Weights of a small transformer language model: RMSNorm before each block.
Each number is 200 + 40 x the weight over its row's rms, rounded and kept within 0 to 999. Layers, rows and columns count from 0. The size before them is the row's rms in percent of the matrix's.

# down: layer 3 MLP down (transposed), 512x192, rms 0.154, rows 228-249, columns 96-143
# gate: layer 3 MLP gate, 512x192, rms 0.172, rows 229-249, columns 96-143
# up: layer 3 MLP up, 512x192, rms 0.164, rows 229-249, columns 96-143
down228,093,158,208,189,151,201,205,195,163,246,193,194,211,201,235,216,149,231,130,258,107,211,253,184,252,286,259,151,212,154,263,190,198,188,261,200,204,192,240,149,268,186,161,207,237,209,165,231,254
gate229,102,260,240,117,233,169,228,164,223,272,156,213,271,208,277,178,215,173,220,215,239,176,167,156,185,186,268,203,146,207,181,231,219,191,117,212,160,178,205,198,173,201,253,166,166,233,217,198,249
up229,098,251,226,210,214,178,220,207,228,225,185,248,134,215,207,127,182,171,226,201,171,178,158,181,202,172,190,256,209,239,206,200,199,210,179,254,225,193,248,230,221,203,231,189,200,152,200,178,228
down229,102,171,160,193,145,259,138,189,159,162,264,178,189,176,246,200,170,227,217,182,199,150,258,304,233,227,226,167,113,258,280,127,217,177,261,203,193,211,258,128,231,192,156,229,209,130,217,210,145
gate230,100,233,208,261,273,229,128,211,198,170,115,199,160,181,187,176,209,188,208,239,269,176,192,222,165,165,183,191,232,229,232,124,231,159,170,214,205,236,131,196,224,221,148,200,242,166,219,204,174
up230,100,190,259,203,193,223,213,261,180,270,141,134,162,205,192,204,216,298,202,199,141,255,266,150,189,181,200,266,173,280,234,189,139,236,258,180,142,144,224,120,248,183,136,249,196,209,241,260,175
down230,099,189,181,171,239,160,174,213,209,228,173,275,250,243,207,180,212,230,189,211,213,146,217,169,203,177,202,231,169,265,266,156,240,277,238,237,195,235,125,198,165,186,176,276,260,213,216,209,223
gate231,098,148,198,180,205,235,196,200,187,226,152,198,150,189,216,172,205,141,235,156,185,160,243,186,114,143,131,201,201,241,250,154,201,225,219,157,182,244,157,190,202,187,157,206,273,212,245,166,199
up231,097,152,212,246,242,137,125,264,136,218,201,259,193,234,223,135,249,154,167,127,243,244,199,270,197,286,131,195,267,250,218,222,243,244,140,210,199,196,225,268,149,195,214,219,251,210,135,169,218
down231,102,190,179,231,309,187,233,206,177,205,154,146,211,172,217,123,157,167,240,222,263,233,191,210,248,170,158,287,223,97,176,160,257,201,225,219,192,211,208,179,182,119,124,176,188,133,295,197,178
gate232,102,116,264,276,147,148,166,209,173,144,199,182,163,192,205,214,235,191,118,211,203,190,213,224,295,191,202,172,215,130,194,184,226,237,177,136,176,226,198,147,180,215,228,149,168,189,228,162,183
up232,102,165,224,234,219,179,227,183,228,232,239,276,219,128,170,218,263,174,252,247,227,159,141,129,244,172,196,177,202,208,204,150,190,175,179,143,199,185,142,249,149,178,153,156,235,213,191,236,144
down232,098,200,122,232,176,202,222,203,185,163,166,235,160,206,192,168,184,202,117,170,124,247,172,169,134,165,189,193,231,191,179,220,235,147,171,257,252,176,266,169,190,121,134,210,293,191,205,149,140
gate233,099,254,272,205,179,76,238,149,171,217,261,211,191,150,201,230,253,176,184,200,225,215,208,196,245,239,186,163,218,189,130,181,245,215,209,221,180,230,298,214,220,247,226,195,221,228,162,262,281
up233,097,219,102,105,229,162,250,253,215,257,182,178,197,189,195,163,269,242,281,279,152,100,236,223,192,181,199,244,208,124,198,166,236,180,231,261,166,218,245,251,201,177,201,173,198,235,141,173,191
down233,102,165,244,218,248,227,245,257,250,193,231,221,179,184,167,221,199,221,204,154,211,185,220,186,255,191,154,187,181,189,275,174,183,256,189,213,244,241,197,204,179,244,196,224,253,197,195,197,193
gate234,100,221,199,158,130,199,204,174,221,134,168,197,229,170,223,189,214,147,153,260,181,139,170,251,168,189,200,224,190,209,280,165,166,196,218,200,176,277,189,150,220,238,151,156,226,123,218,199,181
up234,100,108,219,204,180,213,196,192,200,183,154,251,256,261,173,226,166,198,209,234,138,196,221,199,225,210,275,215,214,217,137,256,219,199,199,189,276,207,157,145,282,157,227,136,219,193,209,167,220
down234,099,125,182,177,188,289,175,225,255,227,260,290,223,164,264,194,209,220,239,260,178,135,254,159,150,204,149,207,200,173,198,240,227,218,179,94,209,163,247,173,227,192,179,208,240,260,181,221,205
gate235,105,188,215,159,233,248,210,214,166,201,302,180,151,259,185,181,198,157,170,183,296,216,187,242,208,119,226,159,132,182,142,192,229,240,171,171,192,147,225,251,222,202,164,189,200,213,218,219,150
up235,105,247,202,243,216,162,239,208,193,268,196,228,246,236,154,175,188,238,186,185,157,255,184,166,263,206,161,216,120,184,168,165,207,270,219,238,189,220,165,130,105,202,189,127,255,185,131,193,175
down235,093,195,188,235,249,203,203,176,138,152,230,191,171,187,254,335,171,190,192,200,248,252,222,205,183,171,233,236,147,201,170,161,208,261,229,200,174,212,212,249,214,234,182,221,155,202,236,154,181
gate236,110,327,201,199,213,236,222,264,215,172,205,145,157,202,201,198,232,186,163,235,259,140,236,243,233,196,233,178,275,226,209,166,190,146,156,218,128,246,256,246,156,203,225,185,269,210,188,247,235
up236,118,216,208,226,297,239,210,285,192,201,235,206,178,167,168,165,242,157,143,250,268,150,232,262,195,210,220,245,191,191,264,144,178,138,147,139,99,187,215,195,176,171,229,131,234,170,139,246,198
down236,108,86,196,222,130,183,170,210,152,191,140,269,258,161,205,190,153,199,251,191,144,188,145,135,195,232,182,171,168,160,131,249,272,261,228,259,278,226,118,118,254,239,186,239,134,229,215,142,201
gate237,098,156,210,126,169,203,180,245,120,168,162,237,211,241,231,211,232,207,209,139,209,194,175,207,205,201,171,127,193,209,166,228,253,197,212,130,208,225,265,222,310,226,155,152,179,227,166,143,130
up237,098,172,235,214,189,185,232,243,278,216,149,286,262,198,147,169,220,208,234,138,183,169,235,253,181,204,175,166,156,201,145,190,216,228,187,225,205,218,218,209,244,226,232,174,219,221,177,147,162
down237,100,184,161,210,153,152,240,157,166,223,149,179,169,201,174,184,245,203,187,242,207,188,174,211,202,195,155,195,157,202,142,253,182,224,296,250,252,161,233,181,180,187,185,249,231,212,225,268,165
gate238,100,255,191,186,113,239,178,250,204,187,207,148,196,194,233,198,107,200,220,210,222,223,183,165,162,185,152,189,213,183,138,159,233,156,187,168,188,242,212,240,211,186,124,208,193,198,218,165,193
up238,099,155,182,207,244,218,246,192,219,192,214,184,244,161,163,200,233,230,238,224,160,182,141,205,245,172,260,215,185,252,215,189,246,183,173,295,193,171,248,187,228,131,256,172,231,257,155,229,292
down238,103,217,144,174,277,180,238,179,221,254,206,242,149,176,244,215,171,217,183,149,185,185,140,149,173,201,176,175,254,126,213,180,244,213,119,195,89,190,177,176,216,194,210,239,165,213,119,259,131
gate239,109,217,199,204,240,278,188,192,163,208,226,168,224,230,234,207,215,189,165,259,222,154,211,148,253,217,196,225,220,254,236,169,178,275,205,109,239,156,261,204,257,154,203,203,332,182,195,142,147
up239,110,245,196,287,231,229,142,157,185,150,164,217,222,260,166,166,165,249,169,283,242,185,154,165,187,187,172,176,194,189,175,188,207,238,232,191,252,192,163,252,284,194,201,261,268,246,189,109,228
down239,096,197,159,207,141,211,203,198,159,207,177,258,200,194,210,244,233,169,198,191,152,151,230,193,207,257,196,264,210,216,209,239,203,142,119,148,154,204,230,189,131,166,139,188,137,259,204,134,259
gate240,104,163,231,183,172,245,148,216,209,193,166,213,170,161,223,169,218,205,214,158,174,217,220,160,198,272,179,199,210,204,295,191,237,217,209,222,247,186,149,216,261,179,251,194,212,207,193,147,174
up240,105,218,161,176,136,211,185,214,197,232,246,267,261,236,169,215,197,228,170,134,178,253,173,157,210,244,179,197,197,221,248,232,158,192,273,181,223,277,147,227,128,141,181,237,208,182,253,279,229
down240,102,195,174,211,201,182,148,230,258,245,210,147,191,200,115,199,216,132,178,124,179,198,272,207,85,209,207,181,222,213,290,196,259,183,155,260,142,163,187,180,162,197,195,206,227,119,249,194,197
gate241,107,196,155,160,213,219,228,102,205,275,238,146,262,187,181,185,230,192,201,242,158,179,165,159,115,246,127,109,232,175,196,123,229,142,206,166,246,187,197,154,183,237,258,154,237,153,244,140,149
up241,101,200,204,199,247,272,169,250,206,228,178,234,108,221,244,215,208,192,221,220,236,184,188,193,127,268,194,159,165,238,238,188,165,191,256,181,266,216,165,198,254,221,235,206,198,220,208,238,255
down241,101,212,218,202,259,192,149,218,165,221,192,230,237,196,170,192,176,292,259,296,186,183,198,244,142,246,302,268,179,171,226,200,125,217,141,226,195,176,267,271,244,177,208,189,166,211,141,218,225
gate242,100,234,190,215,290,232,251,221,118,207,216,190,180,218,204,236,193,178,228,225,255,237,161,182,186,243,255,131,165,295,207,173,185,250,195,168,198,211,242,250,257,206,205,181,233,224,141,230,214
up242,092,208,167,181,210,239,199,237,236,242,241,150,102,229,170,159,131,224,210,155,212,206,306,159,160,155,214,225,231,178,179,199,182,240,202,155,157,201,174,224,167,191,242,307,247,173,250,225,225
down242,096,113,257,237,174,203,197,148,211,183,199,197,168,188,154,228,265,240,266,231,154,166,178,240,164,231,189,167,239,242,193,185,173,209,188,142,189,212,248,164,272,171,209,234,175,239,238,199,178
gate243,101,212,159,170,261,221,214,165,160,223,219,241,193,219,148,263,256,166,222,153,187,194,208,235,213,197,181,299,209,161,139,156,218,235,239,254,235,292,261,202,183,174,242,201,257,161,155,188,289
up243,095,184,137,248,149,234,190,98,257,128,166,238,192,243,175,167,127,184,210,123,215,235,216,149,203,217,199,156,224,144,185,247,191,104,178,149,243,181,156,175,150,152,180,193,191,204,244,175,164
down243,097,199,152,177,191,245,115,140,290,235,236,203,134,244,249,216,245,166,236,203,177,191,220,277,98,267,247,220,188,168,130,194,214,165,220,165,172,192,218,136,223,218,187,200,117,230,168,256,163
gate244,092,152,277,174,155,196,169,151,218,209,160,237,149,207,184,240,226,232,150,204,234,260,128,257,255,209,138,230,166,240,194,122,167,198,260,209,173,280,166,230,152,253,175,188,213,154,239,240,191
up244,092,153,115,198,229,118,234,222,218,219,238,179,223,161,178,174,140,257,245,210,181,210,221,207,207,184,152,197,239,190,131,205,233,285,174,109,151,234,149,117,159,221,240,144,217,191,271,190,186
down244,099,166,209,240,178,174,208,246,185,256,145,299,244,180,206,152,271,160,180,186,208,229,243,256,168,119,259,160,180,213,250,267,260,239,205,175,181,234,173,246,252,159,268,178,257,209,169,152,191
gate245,104,192,142,151,172,156,215,131,201,199,160,177,244,167,199,166,222,204,166,241,275,270,248,218,131,193,266,156,249,250,197,200,144,255,226,206,237,197,138,248,149,245,213,274,176,180,178,125,295
up245,102,218,230,134,133,194,169,180,168,263,188,291,191,152,169,211,180,220,218,215,191,252,133,289,176,100,235,202,174,136,174,94,175,247,201,220,191,131,226,179,243,178,97,282,199,252,276,159,239
down245,104,205,217,125,129,154,169,215,258,142,261,236,161,247,242,208,153,192,171,223,195,155,301,280,178,130,156,205,184,253,183,161,210,176,226,202,160,275,201,185,126,136,149,240,223,177,202,151,172
gate246,095,189,204,160,215,229,227,215,179,106,201,161,217,270,226,162,193,136,225,201,164,146,220,240,209,248,219,175,233,217,204,226,116,196,194,177,244,258,176,216,197,103,254,183,187,198,108,151,202
up246,102,237,214,163,240,165,286,162,214,227,284,175,223,126,222,201,193,145,230,232,193,198,202,225,139,158,138,172,120,210,234,188,168,60,237,238,232,168,219,216,185,159,178,246,218,252,187,143,202
down246,102,170,182,140,259,182,269,146,227,163,213,216,221,236,182,157,221,169,203,196,153,283,200,213,130,217,133,204,189,198,222,225,153,127,83,234,278,134,206,165,195,229,205,239,265,204,180,248,191
gate247,093,224,198,171,271,153,230,177,194,247,234,223,206,206,229,150,174,156,286,274,146,259,192,232,215,162,170,140,148,186,178,204,252,185,184,166,247,207,129,233,184,237,236,273,208,171,188,144,215
up247,100,240,193,189,185,212,165,135,163,312,163,200,219,167,183,183,158,264,226,206,212,141,200,186,130,245,228,250,162,212,191,253,255,303,252,189,171,178,229,130,232,170,195,201,256,171,194,215,180
down247,099,125,241,233,141,230,204,283,111,192,122,195,240,223,168,203,261,244,125,224,201,148,182,166,216,283,199,243,270,199,119,199,138,167,208,152,191,187,259,163,231,118,199,209,186,214,179,229,228
gate248,099,229,244,160,262,230,168,240,178,206,187,180,236,186,248,218,195,162,181,239,209,153,172,190,60,212,248,236,258,179,216,237,147,224,236,147,229,97,242,166,193,260,211,238,193,129,206,239,157
up248,105,261,151,250,190,253,193,224,152,216,209,251,171,235,221,148,240,202,242,231,286,254,287,309,279,237,213,189,117,224,264,221,190,220,216,241,180,207,142,242,122,168,210,220,182,200,230,158,161
down248,099,227,235,205,170,266,223,220,280,244,191,224,152,302,260,223,144,186,179,201,165,124,239,195,181,191,182,253,202,161,132,193,232,286,179,184,101,252,223,173,170,152,246,202,185,204,225,154,200
gate249,105,143,268,163,156,229,177,184,197,185,210,210,202,257,173,184,182,211,176,254,140,206,130,190,169,176,222,186,218,209,180,209,269,190,183,154,169,149,232,196,159,205,163,216,145,229,188,262,198
up249,095,206,218,263,216,180,197,222,244,231,244,147,126,215,212,241,199,207,198,152,215,191,194,164,219,212,169,149,190,219,126,207,195,190,154,175,219,155,244,241,194,158,279,166,285,193,185,230,268
down249,097,284,249,165,175,164,161,195,224,200,207,131,224,166,184,194,188,233,267,156,194,195,216,189,265,185,188,202,193,190,173,182,222,253,247,250,239,224,266,218,256,205,183,181,266,161,189,156,250